config = dict(
    n_layer=16,
    d_model=96,
    n_head=3,
    n_kv_head=3,
    head_dim=32,
    d_mlp=384,
    vocab_size=4713,
    activation='swiglu',
    norm='layernorm',
    norm_place='pre',
    norm_eps=1e-05,
    positions='rope',
    rope_base=12000.0,
    rope_fraction=0.5,
    qk_norm=False,
    attn_scale=0.177,
    bias='none',
    tie_embeddings=True,
    parallel_block=True,
    extras=['capped logits'],
    init='uniform',
    init_std_qkv=0.0483,
    init_std_o=0.0,
    init_std_up=0.0483,
    init_std_down=0.0,
    optimizer='adamw',
    lr=0.00235,
    beta1=0.9,
    beta2=0.99,
    weight_decay=0.068,
    lr_head=0.00924,
    grad_clip=0.5,
    warmup_steps=542,
    schedule='wsd',
    decay_fraction=1.0,
    decay_shape='sqrt',
    final_lr_fraction=0.1,
    batch_tokens=16384,
    seq_len=128,
    doc_mask=False,
    train_tokens=156700000,
    steps=9565,
    dataset='wikipedia_en',
)
Each number is 128 + 32 x the weight over its row's rms, rounded and kept within 0 to 255. Layers, rows and columns count from 0. Numbers have three digits each. The size before them is the row's rms in percent of the matrix's.

# up: layer 4 MLP up, 384x96, rms 0.0803, rows 328-349, columns 0-95
# down: layer 4 MLP down (transposed), 384x96, rms 0.0724, rows 328-348, columns 0-95
# gate: layer 4 MLP gate, 384x96, rms 0.09, rows 329-349, columns 0-95
up328 086:098106106125185088112142114082117155171109111059086159130134085145123158089192121112125089127094096164138100110121147151127148126076171216130154160155138121114128124070154149098102130203142149203090174145108126123103138086138094191110178123129109135132146156165124130161142214141130166109
down328 095:162080156106174137093168147141151136159056103090123153110077121140105114139131169124109083124105136125141080118102143122107148124106124200076087102144195131112113148155135113013127102129087064131138103128123099134149160143101123155119191108186205126136170135150152114162145187144091143136
gate329 099:186166099138082125138160125127155093147143176107064143159089076087132104120102110096181064116133131157131115051113180129163065122081190154112154157107104128159141125143169112158169097141152165169161130113145089137136096132174083197124124119103173133074159126127111094101104136145111121197
up329 093:090175069168154197116097135148103098133140124176133114097160122142103157126133120132146083150203124098134195136113091104117129137167108117195094152100114068092180098097116124136080052122113136119135137111111123108087039088169176135114094142175126170127137152118192142158130086131116111153
down329 097:156176053155143063145097124119123130108068124116149184139102122100147190113144125145145182106176124105099189133132140153126141114165057148143172151072083128113098134136141129037126129114150142117153157090100138139180114080146090071137128117078176094116134089153174162182118114160152111120
gate330 106:135092117145103152157097114171112141150150123190180108065120161135083120138101138143087142178152123137072081113134088090157086125129104186110101106161112085121196109104099117089132142170095113129102083128096195164152115172160121139129210168146113101109118153134176116159203103068104142124
up330 103:119142179109164103126220150095137139168108167131118139203082088161143162152106094107131169127131141163133119103161134113157167156101088130136121116182110155120113109199096133100153168114137133188110145132121098090092134169112169170163106118143102109134063102141072077098143161109122048066
down330 102:104071114138160122110128158118092132097122120118156166149099101167126165163071155171159148125133096089139067115136117154189128111123158155139127130201131144157093146097172130107102132094175154136192080145136095167127113129183172114094170116087165067066120059112118074094170075110115169137
gate331 092:132106115149084114170140116165094158144134134171074161149166102155078200112120121159134137084138107105067104121144123129181181162182178123152130159139152140084149158161076199181032139135131095108144113100156178109142159136137120144142142052131092125115112137150131120157141182134098082097
up331 095:110116146107203116104117105151176129122106112093120188145114095100159119171116080117069145133097155159016130103139124161106104103092148172121114101142099155147133168128091120116154141136157195134093099193166190189153122108133038117117170120099100127120170150103134124125120178130146101110
down331 089:138102097131115080105174102127134136124151131165161139163106114112087100084205117150131101090115121113151152090169185099089162096175150120130129151056176162118124138125118148135121073109097135138227125086070114136071093127176128105126158073135133151151101107146140167138125074190135174181
gate332 096:141128124136096129120162106198119147144114151155110093090196118116135148164156122114130081138149106043113206149081167068118160072084131168120116106132112089089151156138127160132167112073083141158129099074124094173061115097150164073067120086130109131128135107113138159092134146086168133152
up332 101:134113104124193137090087168134076068162135124127149170126108128129145096141168137200109184136135099138107043103113058097081137127134124152170144142144122119089161120130132167119123073073093125134144096130137071114102153136071142134173172161157124123213096143100081123096146165123129153070
down332 103:089135144169164062091135096141180119059163090173125107107125181095107140140095142127114142102169104097123136083135134098183111138148158182111109177144101127172120113127175121158131146081137121197135130080086072167143101152087141116157051103125093163154110129097166145071117187139179124139
gate333 099:121126150138110103108161141112140169138106145154102147167140139159181154190143081163166127115124133167107089070181104106088053124058143158167154151069153127135098209074170140128127109109114113165173116070089145117129128102174125105159127143122154124155127180122131103087136173171176076081
up333 103:110154148102142128147122106141134152150169140088164153081185147162101080152069142146107092124149122168102132111180087085146169150179126118081107111125169186111113142189103065125110105068173150189099164080175126113096170172139125124070137120103107128160118093164125102194090134113070127133
down333 104:136112093114130160120130094113135146137078091112090132170106151175115141132147127139133087142146077125162190085202131149074166157150093076139133079106123158134161159134136107085120105095182116148134164093130119074081166103167137134130121070199171084158096076167136099076114160116133177195
gate334 110:111133120138143147160145160131124153156120115182130111115185106185063141097119141110078078173128110158218149050157124167180092119161129168133151153082129115092117108137168144195125140139099142083158198140101096158128034108128118126121109150133110083073144132116121111094077127153129137149
up334 109:160071141120135122146100091103142058167139074128136128159095136126154124149146131140129171100162132126133192137088066090098180088105106089154107102077140135186141175146150079136130137143155139174114144164126174107152152107169091112159076116082081090125129202072165109158139121212129111111
down334 110:148057135127096169165139037148146108120134110115133126146096131151107159150135154172075132185123074145161190174171165093173150097141154138140120039069144106126148137082133088085183112135108117110172119135104121139171190152066093132157117140111117098123123175101097140117132120074142106134
gate335 102:137097160125170126165166127110163181126079061133148078174131143132151189135181112150062165110084116121186076091126074134147128092081103121153157129102135154118143105100134176137122099145170122100134133073154095197090088122102112124132104099131100112115090106178145152184136114147142152212
up335 093:132120107078146098106095143101180076133153133175158170078113161085129157133138091158146142116098187113126150102179116169108100136198100107129166163110158124139114104138159119154064109182107065140113092088092114146129192094105122182093138132174149131162131171111205106125170135154087072134
down335 094:158148135177135150123197113108133133157101130139100093147151149125145111136141153156139141111114170136095181139094119122073118154106086142135123141145159160083088134111153099150159123167084059103143176173128125099076100111076094105055071082235110083128119182149076144162172132132112137162
gate336 106:148058141082096175072144169090114077109176196123088120161077163131113095151159112088144164125083126175098101121112105098106124137172108132113102177209088086131180120085161154104119123114132118161106129116144169115044112131106123109144122170120142098143163156168088128167137157174165106123
up336 103:091126107124171071166168122145133119105120130185155066121152087081087103119120160115121106110137057089122132129120068088144158145185134078132067119085077158142071100137143098206130150130097145155156092152093132087101166134147115079103189189151134110151149177151096166125111126143106144156
down336 108:157153117082157168155129099155108113136147109156113141145162079152084156116130132078132163121174142093104132146130040153152121228061112148136179060136155081151144115131133103156149156157150118149033136132084099114130103107123120078088175134148070179110120126106134118176163147120119110155
gate337 098:137146127105136112159190083083120149193137129117161035102153056133145116198151188096113140082122104142131161150081110122147094188137166152108033212188154124075131139150107118145157110103146133097098132121136143120124103136104117148127112144130137129128147131146117091070127098129098179135
up337 093:088199154138123122132066083157078143117099146088093148090151097116169145148131114127146103141186133164145182104147127210099085179112145076119176103059148187141078108158129117110090099137131096160083152150102117153124140182181151137116119086108117165142138172125163159119115133125113052132
down337 090:140132104125119103084181087128146185120161167099119135157116142144154131138152136138139139121154212106139126075159134148042094127105082120130139152092136121151163153153135165126129048100118101093156113135094142126133136188018099129177072157086098142154139071177135150174129091110100146135
gate338 094:111149144117175101145111147114115114113138075149095080113186161143107140177074193086130144135132148147123131181138180130132148109177129161119093132075187153109130074143090159100103155078123122106134115192111174130096129153132093103093090110125157094066183114089131061112141100168210105126
up338 094:186138077185059154140122137106067078114147136203100123142173155124114181130140124118129096122150086110099133190188136176169137077136137128144107142141107101100121113085147121147146098137103165157151123199117120127166127090130099102119141227128179143090087108171113096133140169137077121133
down338 092:170155151140166053168106170126077090101077142118111115143087124178123088126123123080124133127109122115146159128121145113151136095117104135102105156098139160119068119133104143120143072135118079170150109163097071137167205131152103140153166094141164094143214133081126156205154134127171149052
gate339 100:148154137087082133158161142110108117098090099084137125135105183111147165140095164132179106133147114098083086093152095165102157020159172107106145136169158137067107152130099141186161149100117139178140039097118152183120092120101099111121157144171141125141122137106124117103202139145186113116
up339 099:087096093123160146040144123165191059116131120130165131145128169104123109148159141177135133169083089100088109110132118172115146119116163123103113153162142133137189114165150091146171140138115130076115141113041086099072119138160189069110167093149155107121167124113089098103108139144198137095
down339 101:062195083143130160095141104083114122089150094109146122107120135153207143173113080159155099133089132114133099104137109116158118127134163124200073116136146088184110116139169091145153145097086142095113145090103126112114113129134179116113157125198114170160088147181131061197115077144177123153
gate340 095:114155109122150213115086150110105161117106098141171123117169093131153101176125185102114132201138088126118108094126077135215122146147098121069066162176127140112136098155119158121122108118111105130115093121043097163063169169138133159114147107128088113128194100088132147119138165088148156159
up340 099:139128151119183054126156173169108090092096176156159128116153143088066132130091192139120135077150109127146150165100129085084095148161119126076104114157108102142101121197117083165135108146131160164098165114164164093143089170124188112145139158085090072126097134178095148144136139100059105101
down340 102:143111134209129202154133124145115139182126149123108176117108109150126085145058089139114142171139113102142120116109105175197133140152145183090112107206094116103090124123084142167116108128134017105182119157120083127129192135112109119120068115143120102120145131085155145062143135132150131133
gate341 096:100151115072143128108117159125132119204132144105149144172092144213103114109142156097071146107134144143053133134069129160136070183113117139136118133172154120152116111108088100124113086105160107098081115107165171184097085169149150136085186106125152136136138129094132112162164188185074120179
up341 099:143161163149177126090117107156199044129141153177177154133171160143132104110139074099136139133136199076137154139101143203147094106131120148149056167096125111146154090132128085135110150094146140159099112137122109166096149125156133180062169093059131145110165169111153107168135095089137132125
down341 096:139131134100150126155162119104142113153177183114100128142104093152143151104163110156115105103168180112121158094163126084162075120183085122101128152141102122143185136128145064108171121055153181100052134085091145177063097105160099168097134112186135085172109165085141127177091120106109158130
gate342 093:141134154059120097136122195119163146164119106118152104088164154123191128124172146143176150099095130125120103134103100073148162109126133053124145129122184140070097148119117210161116082065147087126112134146148105147183097125139112100172064116159145151152092098153105136084193155141143095182
up342 089:109098073179098149137096060114208145140101119163087159121126137146088047177137143166099125154126123113058127139135154157102106142149074192100099165075079121123173180139111070129142127111097116136162099131128040131124106183117140123096109147123121110117102195143120138113094121124116099125
down342 090:136152105176114196082158152083168132068174113136159112117144172167112176122116076159165103151143080169057120115108140113171150160130101067119120114123157139059130121166142129132148120097148107095094115131150194174143132082132163149114093145066142116131090105053120177151102090109154170133
gate343 106:118197162130149155114134112127063122109080122162160114140129131133137153110102188122064098114126157129178150092108142159181087143137141133076102175154192124120123163086146158062132105029110154126122182090086098138140141150088065133155159148100127150116128160162151104110086200113138132104
up343 104:110131135063146135094090102113138072080143106110118156058109164086160176120129137144132162132089115084180152133103170131130079097096140152116151130133135188164148157103171142106057056151113146111138173163105116130123164124180087159120127093109181146115159127111165052090107178147181130087
down343 104:107129125104148134123147116150089131107151101111115057159131139081136118076197148137098055142126102107131160133127134112133117133149108148158099182092201104130104161070096189156153170119121104140173128179111087062086097129193105169141122108119063152163173139057163185150131133137116142112
gate344 095:130145104142076122151157156170142136117135135096144218091156134112174158118119168187141099128129177101107149125113106115084105130136117162082157214146107138147141128137097097131133110099095071123160124155083108179130138105067174101096131171081196150119189188113150082101148085130129097079
up344 096:113106132092070156085091118080130125129129131142124122169104085136121112086043172098124131129125111152180085131120170127174113145122082175151144114132092104061124238112173136113135103177126086142122144167116171108120140102118137154162126149139165185096089142118114153151169088128131154218
down344 097:165158089087135142123113117107067172150130150129109109130123136120126099128110161100121130093172071119137081112050123172150201124112108178093087122213096120071095126092113140158121103164107100156153164111150108159146121130130068102159173055160183142162170158096152156123159117146184156123
gate345 105:116098097137101092123074108142093109161102166161117091124121097180145122079111199110084096150174141137083122097105176112138082207147168069105120104164174107128205076185060157112164131159109088117119142097155129133119133161158162146121136167081094121188160138113125148160108131154131116137
up345 102:130154156113119123118173157101104067184116100154148117162165093138113085068112124102076152125155139134133121139076094109117121064169101075110119122146190142077181172092116109055133123162122148144169097093093118129113170119102201135136096055178109150086087162158148178139139110114148159119
down345 101:090088092107155086126083171169176154169119159123100114122107197139142193128076119150134110048099134141109075111101120130161138167161121095156085090193164072136151173104143152147072147130071069166132109062142176177152121121100132101131134145156122156141141142107105116160107165102153122109
gate346 090:116153116120096122161125126111151111186118086164148146154138170114141056087085118082155160121162158149108043159154109140110124110164114135130068182081100141149158154074129130161155083130146178129178087181108171098092071102138146113185101155093132123067197173125097111116142115131155112131
up346 092:092092192118142168176091099073118122151125099111102163123107116206122148174105152144119080124068078132100124089096144184116094134155146128175101090137174123103153180154086114068099168144091121157123103093135183128124148111097147128149180145115146151196085169057139148098103145151115120097
down346 105:132116126126146255101157135121120155143097119111082136141131123140102132126145132104109059162115125134124122100121147101114115093160158130096081132145153134108147154161114109032102132162070085151119074126096143129160089140144123151131218157167173097136122126132135125142154163139087119158
gate347 090:080075120080128100113109137135129056142098109079101152086112161092132170165098157175155113149160080130163072142124124144175146128132071110090185089090134112118158141133113137092140113159073038118125192159140152136198138163126131136142124126123089156116134121085084151103123178128204130139
up347 098:141130056124138100111087115117146107186126120087140164117110100122094088116126122107111081169121075195142114068115118138204163185140125135176164159156143111137169096139151169108042133069147054113098183144108125138125128112103164175158181162105136181123148151102101128141103154163136147111
down347 094:128207154130104083126096166126185114110134111160120117142137135118175140190130095138112144112124130123103139193214107124113149098130094124079119114100138149110158133115119177179166185135122152038117101132139206117067097134147142122108078098197092156155110153085078107095106115113100104116
gate348 106:136086160130154168168149156081076091176092116161145190117137094142160145083148157090124144156152075160166112179075150125066100153145108144060123062168115163160103126078114145171165124141171115162079115130124117158145099115125151062160109123134111118135071169164144115121093159111182140165
up348 105:094106103113167148102135164155104079137179104133147123129099192118079228141127138121131072164150138146064129151143100171106101125153124132117104157088113205151164115152097093106067082186161159119128127141107131144185135146121093145116109122126109112128152166143092101053116213139124092144
down348 102:087083169119129112136195117078115102112202085139108134131153088162092116139117170188180172101088139138082131086142120143138139105193109142143117083133098175171104103134125093181104103181119122126074082201101139116131111088093143144133114084164087141123163179161122142122164132081130119180
gate349 107:163146106125156114176082113127090130085087184115168115082076157094100083137118084098139083121155162107149129160114191133112119109136137167111084068169127104126112145169115109119145118145181142153113156144151118180138094137121130155148213142084126032134223125146138106107105079150119117143
up349 103:137190088089131143141149152183148121145140151099054094124134082126153103130126076088080140115179137193139177144104110112141102114135165163165132124094074137073086150141102117128084072145149198191135102165119105095150086114112133166162158148137115167068120145097104109177166094085092121111